{
  "n_layer": 24,
  "d_model": 384,
  "n_head": 4,
  "n_kv_head": 4,
  "head_dim": 96,
  "d_mlp": 1536,
  "vocab_size": 6672,
  "activation": "tanh_gelu",
  "norm": "layernorm",
  "norm_place": "pre",
  "norm_eps": 1e-06,
  "positions": "rope",
  "rope_base": 26600.0,
  "rope_fraction": 1.0,
  "qk_norm": false,
  "attn_scale": 0.102,
  "bias": "all",
  "tie_embeddings": true,
  "parallel_block": false,
  "init": "normal",
  "init_std_qkv": 0.0164,
  "init_std_o": 0.00237,
  "init_std_up": 0.0164,
  "init_std_down": 0.00237,
  "optimizer": "muon",
  "lr": 0.00926,
  "lr_mult_o": 3.0,
  "lr_mult_down": 0.7,
  "beta1": 0.95,
  "lr_head": 0.0076,
  "warmup_steps": 200,
  "schedule": "wsd",
  "decay_fraction": 0.452,
  "decay_shape": "linear",
  "final_lr_fraction": 0.05,
  "batch_tokens": 65536,
  "seq_len": 256,
  "doc_mask": true,
  "train_tokens": 360600000,
  "steps": 5503,
  "dataset": "wikipedia_en"
}
Each number is 128 + 32 x the weight over its row's rms, rounded and kept within 0 to 255. Layers, rows and columns count from 0. Numbers have three digits each. The size before them is the row's rms in percent of the matrix's.

# o: layer 20 attention output (transposed), 384x384, rms 0.402, rows 252-287, columns 192-383
# v: layer 20 attention value, 384x384, rms 0.145, rows 253-287, columns 192-383
# q: layer 20 attention query, 384x384, rms 0.12, rows 288, columns 192-383
o252 102:148145209124157080128152066145121163074098137145159165148129193175168128126176130075112167149131117142170161173112113119150118082094087138140114119141115142148113125133137136158140137121085173127105112177145110144174085082108115098164152198122147175117184150140145122120159126148126170153131113136158078145124087062116147131180146137148160138164173123129191055110120122159108087154137139124172091076165149112114125112160108154147100064180073129147024117145183101126117068125086135159144147094154097176101138106126143139151132067088144129117131118167129106056088085096098101100
v253 096:100085135137124115120174086120050121141171115132188132123136158186163127128111124129155170041151109121132083059086113104144155077166173145182143125097143118132087144090100153116099136116116119097177127149103109184134115101120118126113116149113156061128156105106135076167141098170134099127150152109060088135134164125088098138148111167107177130125155063104129104114145079112198159146182134112091107164131172150102113163130134158164155090117150125129088079122119145128143147187150183125138098123068163127111134161150170130176097193103096129176147126114104101105079174149127126099
o253 101:147069160142083118155137178136161149054134193157124134118096086210068101126108104094081068176066136134119082152107101145145153133142169117082124166097172165164138096104146138122123149097103169131085122153139137144153161109133164084121132132128131135112131184151100137088127130083102137193160176101047145198110147132109084131170079107175170070145138128125067136123121162124147143132099162064127129084167132140149100123177179111089152180105085109158103122125118139152146106088135120144061083169128141136101132096209178131133114076115109096114128117132098156123122109150160137089
v254 099:149202162120125128123176204152128111062138137136093214120068122179114132116154100094134118151157055146124130093128072130159142090136139125115162150164172164137116113164113140116140134122126129130152090075128212103124074112101102095039133150116114121164177138096100170093091107118090128186096108093100153125071101149138095126110139105174141147140123147132162158174125106052140134131106172075128080121054050170163094130114242174129117067165161107139123108150141073225118143170181124156158119097162140113131145137182154088121145078139095137136100122103127119090068133137127141133
o254 105:107093095128113142119162083111175104151147096163174157145136137107148134132144118094072133048150142090181096076111127140103109219115097234127124091105148095076088080112107170101091166159072127122154179111094086164139129134189115104213105118127172158147125140125110135110153140109138118098143129185161118134112141163153102094160154085084117100116101121136102105125126094146076116122134131089134096105116199143112129163106145105128112164102143117155153118128098154114159119095090129079097108106125136139131153191143160171167071142097184151104154099180132150076167106132149109137
v255 104:135130113140127101102139112072087148165165139129128193082156124133143139136118149098114148111028133137098173126153163102085104120138151153086101100111115170136169103148115143113111095169168121138138064198118092168090099115139163108098116116156142089134113095078206107111145095188188163152146112116201108127123095100126105126097157154148121144086082068148114090103177137129099102113117141129202143146173088157116131121138071100168124109112176119037127101065117117124183156126113133183130163172139109121127133127152099115170028114115131095161035153131156103150090166061105121091
o255 102:097127162102124184110154106168136127112098114158110131112113056150131116160149136137161116056196098152130141151149155175103143068147103104143149121122149148107080110118098081203102119111088184132113138182148170134114193167141174162148185092082157065129105117086096148164152076140133093173171133080130140100153105081107121111093069145095141131121123151104115209113141148133167156132099142101255105069132134134138074093156125137127168116069165112095139101119174165197118162121055163065145123067115153128109102158083118078034094091153118118127126177135119184158105121173162116155
v256 100:135147122061081122148162150110114153159107091111178096143114116118096147132167144070114136196119070081059155074137126113137168139119113180122073112145176099138125131120139185138128144112145094148128217094077096156086162104113172107187148134119119141145095090089118114156126125124125100132090140089113126210108115060159103104122099135179113201115167061141100156077155138110127131148122147077105048167075146115149150153144118131155139167165123135095094083147081137159200120141126108092092088152132153132116118087141113141142069133104083150113138102148187134103143157184162154116
o256 099:136115113107090213110105136142067096147175130059153077141123082066165127088139150131121184130102090115148144138140105094113159139149107135160108169116165181147113128093079111127194108129136124154142068132108155180101167089145125106118107062121128147094087070126147102130133128148069126117160108142120127084176114084121084110136104134099133125129115157126109174204072095093111133130184088113186120095103073112141170131173124121113132120155072125125128109103144152119095137153127127114070158176065168192142173061105113108129162166101101122152136144124156122107057103138144137118
v257 104:135094139130153094141094119113072111172133114151123147150168166158127137161107118170124168116102133154102124109114108141162099077073106193141150136126084160140123102151124188128131134097179145095174094138146169161152144133058114164103150129050099135074124132102091129126196110109167117103101141089136205103159180081151124100097091119101124150152141110136114153101122085137162082157089139104089103132103103146121148143153133058132151073154098106151132149113122175161079091157111121165125121064131125088127169177149160138088170104132089123129148116113093223095120150108119120103
o257 108:089178063068106148157149150117141088143119176133077120126190120144139085141134179135137135112120132119103123124134119119148098098090094200154124096140139158076199084214153153140164154159143104095095153132087159130094116160086092154102127133105163172152138113154096118169096117103150175151178057137159149154129138147139155091150113140175176149112155090094162106085130191172133140123156171157006181117086072124133099167115153107123172141096114070129102149123124130138133092121182123141083112167099052158098104111181092157147136044180157134093180103112141217123148189177148054133
v258 101:139137115151127091159144139104200177133161106058138120102116156121126077139149070066132213130153085163150105054088087156134150122097105183112144102091108088136090093117141113154138102111156135101176104101183143125091130129128148140090159044098118136140192098162139123131145103077154039089139125179146146155128161102129133102124141139181148119173104115110171107075131122118170181100126161080049139047128183125094123138114132141124110144127112166108105077048076172133158201160162154107160135088093159155112105115142133109169111149151107120103146169165116141142139090098108131217
o258 101:179150141144141101165141132114160121135123120194131140132154115118107141141088159138078116096091134128171136184127135148086115128121119113091116149137217184195115218168123134180131149146140090170142125128131096190060132122096148150083163128126103104146151122074122104115144149065125102170134121191103150114125147221077124124135131150101062164124116114172156117147125155184117088151137119121054186143072102092185132140159113084136092110116156135161130126096114093130124100119156172149092108158096112137076117101158076122131060156134108098097130127087105075058146051108149096145
v259 101:060137166133152165126158117125096192179189157116160122165118082107161108135099140196102073089125137145120111119106139114139146114151104130179137133169118148155125143111095133074114104092140106139120123146181095111130152110138156164103123064156113100158201165141155118121147097103150128123150103098138121131146159111105140136121104132108122132115118067122127088135076147130167175146148063147126195060163107101147119147122140094136131086087129109152124173165116019073128103140082148136173137069108125121143157123113123162078104175148129134074102171092143098211159186106151079113
o259 103:149157128090141166143168129114149140100092100145102123089075105101081065100124189136108116124158152148146119136124133157169130116129124127117186117152184140136148123166097149081126118118096129201112091113105077079137145131108131109204200125102120131053084114070167163100141121073085137143139117100149113135129167141118160154084075052152129131161160123140086102140160105164143153109129159127106131148128153117132103123118187128115100129121111113158153153059144099086155183161123132069140083086115115087120186098087138226159155138134144080139089160119147167167109054108117195072
v260 096:136128137171164118161147155108086072164062112067089152130112119137178113096164086146176169116126142109157137115118096148106081104156173165061132149097156188143108166112170145162105073163147153140136133116146070111152176122120122087120109144145101140168152127123213117156159144098082067107128191104094175191086108130105076160139098126062151167174163121083118124120127190135090048036129115194095069129123105143143110089137147145152115104113121111133091110092157153087149089107157102063129135171179111165078096108184131081138161151163095115190117111133171144076115136097126135167
o260 105:154118163086126161123133119093103054103147080149155123192114140138114172105195085141145130074136132161132152156088232093112105136105085128133091169170052118111126192100115115144129113143107177138137138174116156106120173106209176061093140121089146064125120157186149111113152102100184163152087090137118177143153142126185134153127113130162164139132195135096130105100134137178142139142103090089161160121130149225145177092162121080093120153112121073172144114109153150085105086124093175105092141078206136117109146157092145209124160096133166135154150118057153085142097144157127072132
v261 104:096074091109142090107103149149080150122145122198163178136151033154122151074099139157127110103149140142135166153102082115137100162167094145116180117087161148117196147109061121145120161118163117086113123161117082085085098148100125199116158079151159132147140151116131092156075142112089081142132150153132103091203171164134146061134109164134120131089147083137145131148118116101168126143108142119118085113136133146071099143146124161128127163073121166137115133189126108081118084123100108111211150150090161148164147119118097096164131166126103105107121101127085099121178104118149101114
o261 107:059070127043068073149161120109147161100101192176121105088154109162159078169111134106113181140146113074152143145136073104090092096102136129159100159141102129123121186148129158163140125169092079100116157116209137105086141137120154151094183092099145116085119150136115112167152130066138101117146092145167158128141168133059107154130149110128164105163167126129126188105145190075135135127089137113091163138142114072139116129175147107120113152144148137142145152104180166237119097146170178193150119143100123201159135148217148154173073156162085122105128137150131126152105157114105142098
v262 104:116181192073133086137081157087133137112105168134094092173151098138126126111054129115106075137184072084087146128074179177155114118102173182115134136184115123057164110134084111114088117131161062103161121155163141153094156145114095164070168117114130131171129119117136134145158120212118180098189126174116122146127146084130073136159190076113136127134118193121124085181131121116163143134137131137081117072133157126133129087177118166141167125141166129160139167098136126098098104123122163140168111174074087113121122060186126158135173169119122115087127155106082172172111111118113132101
o262 104:145158100154084130145123038120145126096094154165113134131074121140123093074119163169132102119191106129129108060106118113075104104140140130149149145172145165175122149133205132113051123104104151126169078104087156066191124099131158178139124148130126086141123164150080088107158157110176165110063120107073101106087085115106132092142106122146071135119146095091096149119096081101087111065144119067054139124147180126132106153229180084161152133106129110143107085153156198154126134117112122159100063107108112081142119144129131135150039137178145109169203129108022144145125141129106140136
v263 106:172070089134112105060189136114142088114133106123169163117110130131113201146134180099141133105125136127073138135094180171160114097095107113124105171155136125178072066140120098128068116100094146116143120154088120131170142096133130099146111152145113122136050131166109195063115101146080126136129123156138164138107116106090080135107106063152192101060098134123145170127112108112097093138148117111112137128041102170173105158129142110170165164060127145109102077030129161150060135089101163179113139115165097119133175143102179119182128195177141093136110167102122096100126157105181078113
o263 110:096147088171103109079147124132150131155149137130131153122121092117158199159148170134142093174144113120156170168075131159132137141181140130126089083162093079098159093140105168100087098118117174131170169125147088195125103111145113127098085132139172133185070135128082135163139124143124104133157144057120094099104035108187140072136103129124122112086090146110180171137124095155098092163127092131087129134140138149064117079153169103149196133147168119188200107144149133083096123174135162086092116190130198133124166129068119144172130095093144147146119092156148131163207105142171169144
v264 102:107131149137119128102129151162120065126136123144124088149178160118123105114100122068136213125137132171141160103122084110154095125112100150177214118142083142113095111095162096149127099076158192153150123143097152095103138150167085137107127106131115173160107114137188148072114155130205151137136146193107138147156175138204123132164074165112115116137093166213076143134033148089084108167171136110238189116122165105099147133149143095136099129199140121122143110111107194132122104112136139128193126119124114165132113189089142131089145081156082168203155147139144090122134188118122116072
o264 102:125128082123083162111151114121128075111103102089112120173175095092127085122103112119148113138093105106169100179143116138099167182039124132134146160132106082146184093129109149091117176168156108112109191127174157113140223082133125150074147178114069129087068127114116139092088124118173099166188091158093147126107120108150111144104118151111115172164185106108135166132097128116089133086183117135255126137076174109069174132183110086141071137102120114114093140091070082121167121158203135141136154091145114116189113174156141138155176107115137134136130120091148141157128133138179132126
v265 099:168179088193152137085106131178040102182123070151114151149135099128126120124152123138097160077121098103192169136108139090141170100083173161121157183106148112153159122170104103137098128119163165133170113186106123140138202081107133103080105154107168116135069158121111147156113139114109142180163097152118103142145077180109132119184111063151113118155141130107148140119136146087019081131149146085245149219178117166116137080182150074175091170155157088142163102058087123141128096137096145138113155124150019118144120153150093101144129059102112128115119128134135150079139165095119165162
o265 101:143116087122115085116108147077147113138154097163120138132157105102107120086176119139117139138114072149154155105178060109091134132128103110168096141111119096176130096159125113092096091110112119135093182143211145149145161130098124155129142079131111094049139092130130141134134182086153155135110108137121129082072173123136132177124160118202154120134171151076144126106117118122152100134193131098181058121160132141076081153169156104096160135145107123091128092124192155117147091081137116109193181152118190104129164114093186123106181131106139123146153133115219135168131084139116195147
v266 097:153171166105135177092119074111122146153178183150141113184144147121123152157173162093124140136092123106166113110147134138101173093132133055138094177129166128147127142181128163126140145094103120146181154133122114079034164125096139108185080119095143107135089108098082116112149155083128134125101073160135052160139041154142152099197112146125149063141110055106151108151071151159048109071100148096148170087134092169125126108117112162135128136146124143102081159125146194175161112173128100121107137145169116074164159105101089119114120127153104232055094109145179080127089149109135105113
o266 100:108084218117132078118082159106105141105115125158143137152125120032122104155163085142105055142147117122146121105161151174100148144121126117101146081116136115094166177162126146145151119077084075086099167102117181144122117138135175094135084126148064177092135073070113101137131122085078140086165130167107164131095124121190128163152133138129134113147136134081086110121105098134137157101091154143171140154119129124123108148133130164185201147126061065115128144092160129135147197122144218189137108123125154194179169110150135123093104112137103160054167147149184091157155139073117070133
v267 096:162073156126135210149128126136196114215121165112129114130136100139155161133145115190137152091099110069107144120147077123107144070120124102133176113120176167086122069150103178071103145119114175102072125133089187122140094194083109093109179192121083115157132178148161114123103119168083159136114147151140105167149142149125123092121083127144148071099137147115097152120176136120160086124151193126158157084136144122099098140114135130134157106081107103112174114094151081107149109088136158117167088176119138194102075173115123101127208135078201127125105159140058098141151117136147156163
o267 103:093157124123135143083165091123111069103128185095082100124124133112173148113153141131112114089165147180144117078120065168124130124140079118123172124142079116142119157127125095109112134120133124118164153141158153146113087122090118137135133116121162183100204115083114112131137121103131135092147136140118134128116084172137083164119064149152149197103140164134169128154170117087195154106088130163103116115105128151105156088198157141099123159078158138171124076154130120152167126118112145080109138095094092097132137115112126107156151152088126185169108174123112114158214111127177137153
v268 099:169098109136156123154133111122129091072046057117135177163100094117104143101076134165153112144117129139170090138133134134097159130133120182175161141079169158115178138152156164119159137119128091201134103055114116143096157186117049155130181147084112180158135160141141152145124151126136149108095139142085093136145058175074117117120093167097111090160124093127124140143157108169083156176150138143141147087099116111099137120127204056059092161126093136121141119135078077127126135147110053067184162126148167116124081118110117127138166139178133136136168120104141126110111110106110190150
o268 103:155088130120147151139157164119133157143122067157134172147087160091169132093117060108153110127091140152151161113149066174108058140096088107154086163111099102158170110126149131121091148123163125154120068136119091118144114183104108138113148161139073125135150107124162131118169112139148127076175111177121154108082090113153116131116134091144098137131134096115120091077123105094111131130142140168001133153078078089096100107192095114132116146147154164156176120149158127085115136186146088089137127054123098124204121134189151154094172090137104159164068102138144209109126076197114115136
v269 103:123130148124113094110133138072158071156128085140183124095125119095089162096209108123093098155080133117143121210087079145122162148135083107167110129123121106115106125079129125164077125089103054071137110138113119104119104158129107176114166183158145209171146157167107172142105132153158159105187139089150138069074145097126139076091098091141149146135131153138079141082081133096209073147121105115130158125139125167162163127134140116139121067076170167115093099102126122178118170167121130129116103122099131168179167147118045113091152126133077132139102150105176176152115090122113169151
o269 105:157126072139168219082115131097064048168146154104125157097099134071173122173130106097119118141150198116110149150168126093104097131054173109104146180147090118090150156139084106118138117117153143097153144071164127089104129144115153125122199081119081142163147142142110113122173188145111090137120156080096098126100136149088094122134109157194098067087137087100107117157127132114092164190170172105123086126098078087159142125117148128102153090138071174150097097094171152151144150157152129125214143156092115178133100139156140115192081165127090106102134088187094151123107136169130146099
v270 101:130182142076143133127147136104152094132082162172090158110150133100100120137179178115093144148200118127126170105133089185092105180167149053179105174083091161166107178128188138153089119129032146130155096149196149133046186132107093147104125123140143144169125173061112160162091141133081122162184111091146108141133148102109155120083092078101107128114118133173111163086109139130153122114130123114223137129152148151130176186100129151102182144194118088155091154150121160101106161113121061167131142142088128201084090081172215147147126184143105184127112129134115076117151150179098136141
o270 101:176138086127102130119106165095118121125096085088091191139086093161108125079112130115100160132185162035073115110200105125140111113159072130088134113112127113153134101115149073157061127117106157180123197169116134125096136137129093096107077175104118122167159092182157135119129113113151125085098122111096183100145151144154185157096110091099136110095114143064114109149116122097126107109135129116217074148130151107185132117179175146166122118108119212113163075175084115068193073173175128111133146151091157145132166192101089125108202155095157127142144119132167084124144124045142134124
v271 099:088112141124190150210163111175105076132103091145088059160102166080098064171122103171138127167152134137030141117110174103138139163168146174133137106131119125126167093128142126098165148155109134142155107065147104114182121116124073139077137188166121168164097079134136100070107091116108126169065131120125104151093131078162128113142131120138140166101124158115125075095105152095172141148132113095067118091155139159118179160138167102145113132097099164096119165175138085118139071132148163133121116137142160138110123106110159110123130100171156163160158145161178144105144144171157143122
o271 102:150086161122122160063099103116105095147106117119103099115169113168125117129143119133122165192124193120116171176098080157146128115145131139151115116117080167166124148139173166134184166156218163120173134186109145153147089128165084087146110113182118135130065102108117115101108145171100145094126103138147158131158160084194158123194114155160110076143110134152199180087108102152082157166093138108000099199157143089184117171202085168140124168111120087115119135110113105088068108185118122112140128130078123089140111157137057103095171098126115109087121170116118142129156187173109118096
v272 105:097152164119152127120187144061099155215116140129114164123068125092118116151129050102147144102141179180104072132116116090124083164144090090112182058134143133147104166148107105070101115119152179137123127143147173147105167072142119110094132118086134089146147175136093159094155175123090118152091123123144162099176123138154055129162092103184177199068127138105106124143143175135151139099151070149107155122160152166112110102135136145131077107096055110140126111119147054164117147169128113111124120144156157106078098122120151172105190157110165119200148149103089136053138092107149117142
o272 106:134112095152101095121127189095104113174116115169139133163121140127124142125153142113076078150141124138126126142139096160137185123104133107118129145128101116166126182120169123162110184145152141080116143110099145172130162149126113162126090138195122159141102140137165102091126134139121178095109171109115096131158158161124111074157107118133102074138072096093096135172160132140121141127106139144027133116137091132152157077103090155109154246115134141144144050051013115119097079080147172077092153125127100123078077163097108127095157161130098179104114093105113161161144092192147143133
v273 101:136078151154141173099141106129134157108200111134136159211121139105121157093159133052094128123185136124128114136078136080164119068129091155116173118181150161108065119164139098081124171136108127130144105109124113096128106195108215139132187104129078153083127111138132149069100075102143084086119142120105124105110123091178092131118087120130151179177085116143177094132118113180183091157134128111047105127086176112128133099131101140158102170103165156093133109139180147122205124158155090138111143140125209081172133079148183128122125094152079100130124138126123134134173129135138159145
o273 101:176096077115173162103107129103094087144140135130136095131121138142160093121069186147084162129099129202166139155098141130176126123148095114098114129113137150168094087150093146118081161116056105139131155185159123153162149155145118118120088126174176180111073112085181165209121115114119167130107154108119149140123168066175149161100169171169172103121147088152076151156105170166137147135092159158105187131131119120095112161145143088164108113152104141103153151099175140125196145141070062130159132131161074135121125180111179109147130127114110134083161105144104096140133146067138162136
v274 099:164058085066120163177090088094116172088141160110167110129117148110133133091106156232141064069113208095162119097154205128155137168142112165143080127129093197136135175108093130169182106119126130115141171117111124152141119068210102123152124115157116111152098094096153138115146158150080084109141157100164098129173114129136088148184169111163137120141163111101145108095110111131111179125063147182087110188095113134118113102117162145140102120180103127133147145151135127135049099116183138157152180126144113096142122102115150150174150154176110129134155108140122155133202125116075126039
o274 102:058104159078057066123043118159095182080122120142088140106094149132093178137117148151122154150078127126132107145088065108109106187142099199158077119135115078106130126152138139106151112189122168135156110127158093132140102116152113081125101191175156081150141120120138186133135107082178172065086112155208111194130130104030193174141144132119150067142135109154176081107103159160098098141102140123176183152115076111134131131091060096096181138085095153134114168109086169120121112096131100079127149123130179104145157100147129103130120133160138136151100127187160185140126172134083109106
v275 102:138132154119143077134143144173101166143105161125154098104124111162128140095110150093114113112152101105105055116124140131100083109095095140087138143077104149236105145150091061168110129127171107141094152083143128116079143084170169103095138095185132143132162122107125130127138111194126171101086111132163139114120175097197145082092091102084103150142153075101087122111117120161124114126144099111085169117165156059092078137138095174111079163146132147078134174140175083120154114103082103127110093137101148146058100148106083186138153111157141101093117118124170131154107122146180141044
o275 104:108110089082118109171174189120190056122072103081122113118085094109068153093093084148129133145142100102094150124110130123193150134108076041123158099128132174153118111187121147111102054119076161106133092133162125166088170145162197118147100113069131138108105096092132105106152142138110175063115120082154111096155133167124077147152147141117147136119097139131150197123111152170114159098153157126203151169166104114158161131144123083141116121095159110135094095132131137130105086103114203156152144159126111156143171081102115130094150113096071105139134132122121170156067175163141118141
v276 102:116116096122175150136146104207062126083112146094076092140083123113156115173113174148128051098154172148132141184117110174181133055130118124115087112144145072138106134070072073126127174106107112166131125176104126124158069135109185093143113060133100149138089185152150122069127114181152102095149153110099120150159115127116129131166089119091155109074153146082093099135170040095123148121133118115040106103143144115133094145100127131128135129120148140098140128079059065162152176124145152122138126097121175174066180119116129149134152190123143148091147190174144188098134108101106117157
o276 104:135162107093135209113148080145129122166132143102069120128144116124121174170108102101171160149139111124094101119146143130137177123136121125163102170134187147129141179119171148159098098147126184140088166107095093111130172165164094165092120146104145079111149125133108098111132139107132144133137070141127108142124105085161145140131101153136127117101068206067111145096115151119139127119090085178000198099162111106135145122080110140213158108192101139113134173163134155122120117139135081141150151089172194125085147120083146128121152163112175150137107120108121131097109150080106100123
v277 096:084096136173115106090149157109157145126110139150123147139098126136156063132108121146108063089108168153115108179105086084093152086109088138164182076121117108110090180147105122073034077133105137128107192095159192152160099121181158134144095129134062163173183110167142100105112113130144110081132173129163093136125174141151089157124137112113106138157115171128148135053166109161105111173067116109060109091099122049126167169148114102112134161133143106118071156113131106076100147095185197192144077104131157125099087151128126149149124065127146136126120130082094195067079154154142089149
o277 103:140163142160106161150164163150123075081112122139084187158145154110163204156079097142171113160080118106143160133100135182154105165134067069089137116114106154121136178126106157163124111194202111145135146138096096136132138113142128124102095127151132160120127173133128116176130123103180151116090145209089154115140127172137078156160139141105181087113073092139133149116142101130069098123128057132175136152069153174134131104109098124117150117124176103095156124129183148104134144132154165174055130084073121153116137081086142136230159209141107131068121110097101114128118095193171167123
v278 103:121146177120142137110167164172102107188114092069161105076115127109163095097106114155128175120129125143052141191102101091152102158139083139102138168121130120117118084239113101183099177107173118094144107137140106129134175122164106147177154136106116140101132098163108159141150117164166147138180155154158120121166154198129150098155170094128106115185143117190167141128097132132027151134113110170230156197131180152132102096128145174096094154112164073136097105098135147151101125129096148107099088137167121183068160109086111112117084159158093144130127108101120108166093148105103135092
o278 103:148123063150117130108095065128130130155068147044105136122127110140113055147108128099107109090147171138059137123162108071152178100133181134108133102129209159131135111124094182069137135084100112185093135103147067127115141091138176097102146131162147108168099124095142139116084152153129161094122107154149117104152127109104075159122150107160186098144164186098145137116113164194083135124116080137255164088121151135126130105129180147111061084113109145155129184117135133131136124104089122113132123152126116163143120131074138093165137155142146129125105059126136142174100105116139116164
v279 105:037077117121117203130105155152120118158108150069144156131130181133114106134080124116120148128155146147120102138104069131083176154135123081099162042151174150129125122147106157152255104179194123191121117100134116046153121162113052087039170118137097160162141160109118116112113141101160114135124046103072142135131106073076140151140151103097089124147106141101144127136143131136148138136109147132096157085134179092191095112108128171186163083060124125104115148111107132078164115089163091132138148139131178133139162118138145167150149153063142107077120073105160123140114156115177210103
o279 106:112112108108078160162132084137136154168135115127070166209181109140142078155104116111121149090137173180121088134174114145130151111126111121087193122098085101148085226116136058092148126089161086100130110143106136197140130163186106129117088094137214162067090094112101124091125173097133134143179159183118163141151167113160132133035131114132140118098154106113180147134089114146117173134133198172125121127132114149150156142123106118148111123104124111137147121104114163084122158136133089135108116162107148137187121109130137154071140116150005108133178129106100078137142114166113094153
v280 099:126083108152143144167157197115082128142115105129104087179195134110156128182151144079127148115096130101101076131142122113111147103136113111165158135142127108159159114072128142154088116089170146123144139094178124100088143175076137115143140163182110128094171117141061066098138123183095115146092140168110097187105141062146133090122146064127191174094104154099145149127201124179177109132168126133069152133091167147094156065081086162142065086120127112164102150101170121151087125097110199081123103202082158140118080133179135099117120122165094106066092155133141135105134126091110102142
o280 101:142141136124114083146084133106091121192192158118141091151125097117136116189152116167171124173098096171143188168106117117105096153076161112148152175110114090076129126192115108149134147203167070101091111173185176136102153106148187140114067095178129100089166128074149044141108110138122099117147105067107101098127126180127119138128116126112104152177200130179119126148088137100101157114222126120083142154103196118155106134109133127110112143175155165135113093103171137091121083121081146158120102163105103137134164124073094113155126162133081116144141173082098117079180125092169111187
v281 105:105188104129057113046144130165095163168198127143095188148082103156120135147086123159113144138125235131121175162156108101102114170070155156115126088124122088101091129125130073118159139161138164086177093112109176122156154107164099167102167102144129160143104134116151218120130107150098149083042125176119138109175183090093079154120127140105176072174139122060086132081090125215178155162135095150206184164147123074120169156190135114131092139104160118147117139073104109114149134099174116134177131154150161100119165116132099142132157109086148147104106174136155102115128120139193144108
o281 106:125099105129090131177159154157145125160143116150132078050113137085071094089106103146106152131139111141180139106080114150184149149177093119148097183133116164128174148129094118059168134175140123128119155140073106129155163119124143168137127148138115139098104112123161176180101125097124132183166140125130100143115091134087071081169099148117174178045104128157203132068141105131132103088121166191182114139127120084153173054106190089133095129151144135130173210093133178153129130163094183165129055153136125073084098112112106111120162170071152131105105104162163122160137091162102157098
v282 107:097119109153142134116148121033142128133128152137136097077160132128153151144111110074180094128103065179113122083077172179112092116157142141092133125120126135113147144098126105117135104162092147096143108160118126121168141158087149115189140151155126187075125131083188118159168078112106128128104106059121178151142152101129151159148177150168101135137096153095142118125073092114103033124096131162017168164154127114130104133121150101119136144096144138171032136114137108152097123073105090152124140141201174100165053167160146110151141146058131091171128097138126028130131113143117101104
o282 108:171178135108109025134136074112076135092145170146155096132129121139111169161108110091172109171161109162154131205133221109128134181137121157146123091141091106120143084135153139110169127091085177166115087108121168173164086123117176192125123206076198121111159109171081113175113141159126114130148130145140161150095147126147138163142058101152148147177110042209140079163156167142169066159110131154036106120167110160147083078140110123115137149105184118090176099133167134104151135115185148131089131142151107147087148105152121190142094171167108125080081120134110151111147080156120066126
v283 103:117127103035122129113133113244082172127145158140150155145112090140194123164124146088129076149123136122156188140200082096149153141129149076120161191147110147118121089095084134180097136138114136111119123080117241110125084113107133086165153093141136109139138115129111123167094093193122125166180100145114147104058125160155136074157139127132156145122153069166139147194123135128070081078130158075205154120099106100132128122140163110083126086136156142118133112130173144082076148094064129149118142158174138133132141053114143130100180123076118119118124127077163073101151154150091117058
o283 105:167095168101170127119102129107190099132090137125094139074133133116166149170103117095092147170125100137149099158087125091094130106107134113135145092153134110104096083128153127101117173120096112101138152178147088161145160134123172100163111110137144193126135049142141143100128102126167142104137198094167126074131140093113154115078109146141161103130092164107106155100148099136187125154104107150255163194134119153102122113156178127130135139137182106161122116090075071133125165081095113135148182193138109108087132102141110116191103170127143060132114187197142085093141213102119145108
v284 100:129086098132177102182171097083105119122166147099142160173136107146071163128201170125172145159200154119073139133058142070187135121137117171113104133110149092088093085144069110101159129206076115090119087166107149083126076115117139092190168074134126111094114170115144127135152080131126117127150146101125185088135141102132112122084143139116141110122204126146083177140109103122122091153090151117048148181077118175127129054152100116144068178111146118102074144143177123128109133158114126074126120129089086076091115175178123137193098109114201171108118097150105173142148116132114163142
o284 102:129129099154124096119120111061165115118127180130171118110120042136173131129116138108167170197092198087113119126070161099186137109151087084138070092193183135090161107130141153103115136140160066176103121144090151062123086158098122115119101150111188124131130117073114163097129108111046102148081146116101153138116091130197137126136163094154169069159189165101141159111173091096127165024127182099091106127172133140102155143133104135137096190113105150127123139106190168156132163157136170097105147149149123169083153124101133136111109124078165141156104155113214194155058092074146103128
v285 103:081082104078128154146095128145095174193118059127176078109093168126145102105142104134135157108078125150143130129100165086156107157095199146079122146160120127161090135118094150113134122122097143085132095085161116149084116175087154176092154093139175112136177150157161173100218144124153132149152128167098106125116096183153111169158143099156093150095143081067045141136179104167115195125140106144000132047117140136149139158183158105133082113168095119077146170115111103117082134206158164116143072145151145077135171100117141119126107110134143173113074159132128120142167107104104131135
o285 105:190160154104093140085176098161102191110129152187123073105146137052171114180150132142193128118075112108147106099140110107158121137150151087172147134148105154168164148126084177148137115070125140119130132071160145206165139144150142092124127083116110157138098111104198145176086112112123113127148118112143131118129101152091069141058090149121130144111143153130104026116099166181175152158157181144017097159116137137117097066144133169140121072160117175133104103120052120087105112073097111089152114095124157087127123158105108164134090144084144105164148162152142109119081122116160128117
v286 100:168149114085129144092130142132119058089124154107157101182116136136070122146149191044091063152156179139100114143087090156161157114101090173110126170155117147140183187115067171138150117105140133082073137101116139131081122112113104088174195089119166129174080140145068147138096095145140115175105108149131153105081122156164092117138079152090177130212080147184080146105162105096128153090127142161118077099156120134143135092094109089169121164080114085155153135121129141039102163127166104133127119182139101124090162093129129132105181133146075119131091106136128096163119155134157127117
o286 106:135138137085148137144153168173131165220128099107128164057109110097045119114140108164105122154173170145164109118122136124128093094080130148108116104124053186072124161111144178066112183079116129150108133089118123158135135118150081120110085092112116121124154118121091108109140130113095167147108094120104141059187187051172106153089152151152097130127125118100089149138148126085106092168126104144044150140119125112142139116155197069129146089106175153149107120171109102147109153155147126114141097116139136190118089190131109131106157131053062100180126142137172167106098170149162083127
v287 103:115115109115110096126118090137169077134121100126097119118118134111113146183169131061138161098153103176141113140124112136110108149116090164117122183137153131129130144111141146095111144169117119110135165133163180124152146157105103170094152102101109148123122087090059199171152174146085165147059124183174157099150107173187146115035099112103126143161150128128140157092116160083049182134100102100174188125137105152158112129089140132144121117036142133160136209145189099146160144144096080126129183135140140062140163143089188134119052101167125177153184114158078130099122179117118078167
o287 100:063185118171118076113132157147155119133110202116153113098109162139118116173170123135146120146130149110131120139168117142126161211106126119163147137095076101093122109127102129132142141125135085154150059100135204176123086165127208155134075128135105137105095105150136118126123124116123166153140074148125162151170049143163111097043125216131118107136106140124143101136163096154145139155135184142138196099184118123129199134101105124175157111190084129106136091087174151130153110168087088148062128103047132121092134146166123183055115103098154187135107137111125128141118108082055094081
q288 078:191137033170154143091127112150103125138115106162073113142102145092150159146112100152161109135083144097158125153129147206112121148115120121122155166081118081130155142067113139146128138139077154155072137108153163143238129064165089122079211177116107083118172162064117145141174153178106131091151115174124134100130103108179108103094140100105099158150143128123103095105087072164127118127063099096155110059099092122132122148085131184094109111109157140154130123127091095107139132161200116153130126082096201149167130169089096150125125178163110129104099168111180178128104101139179194078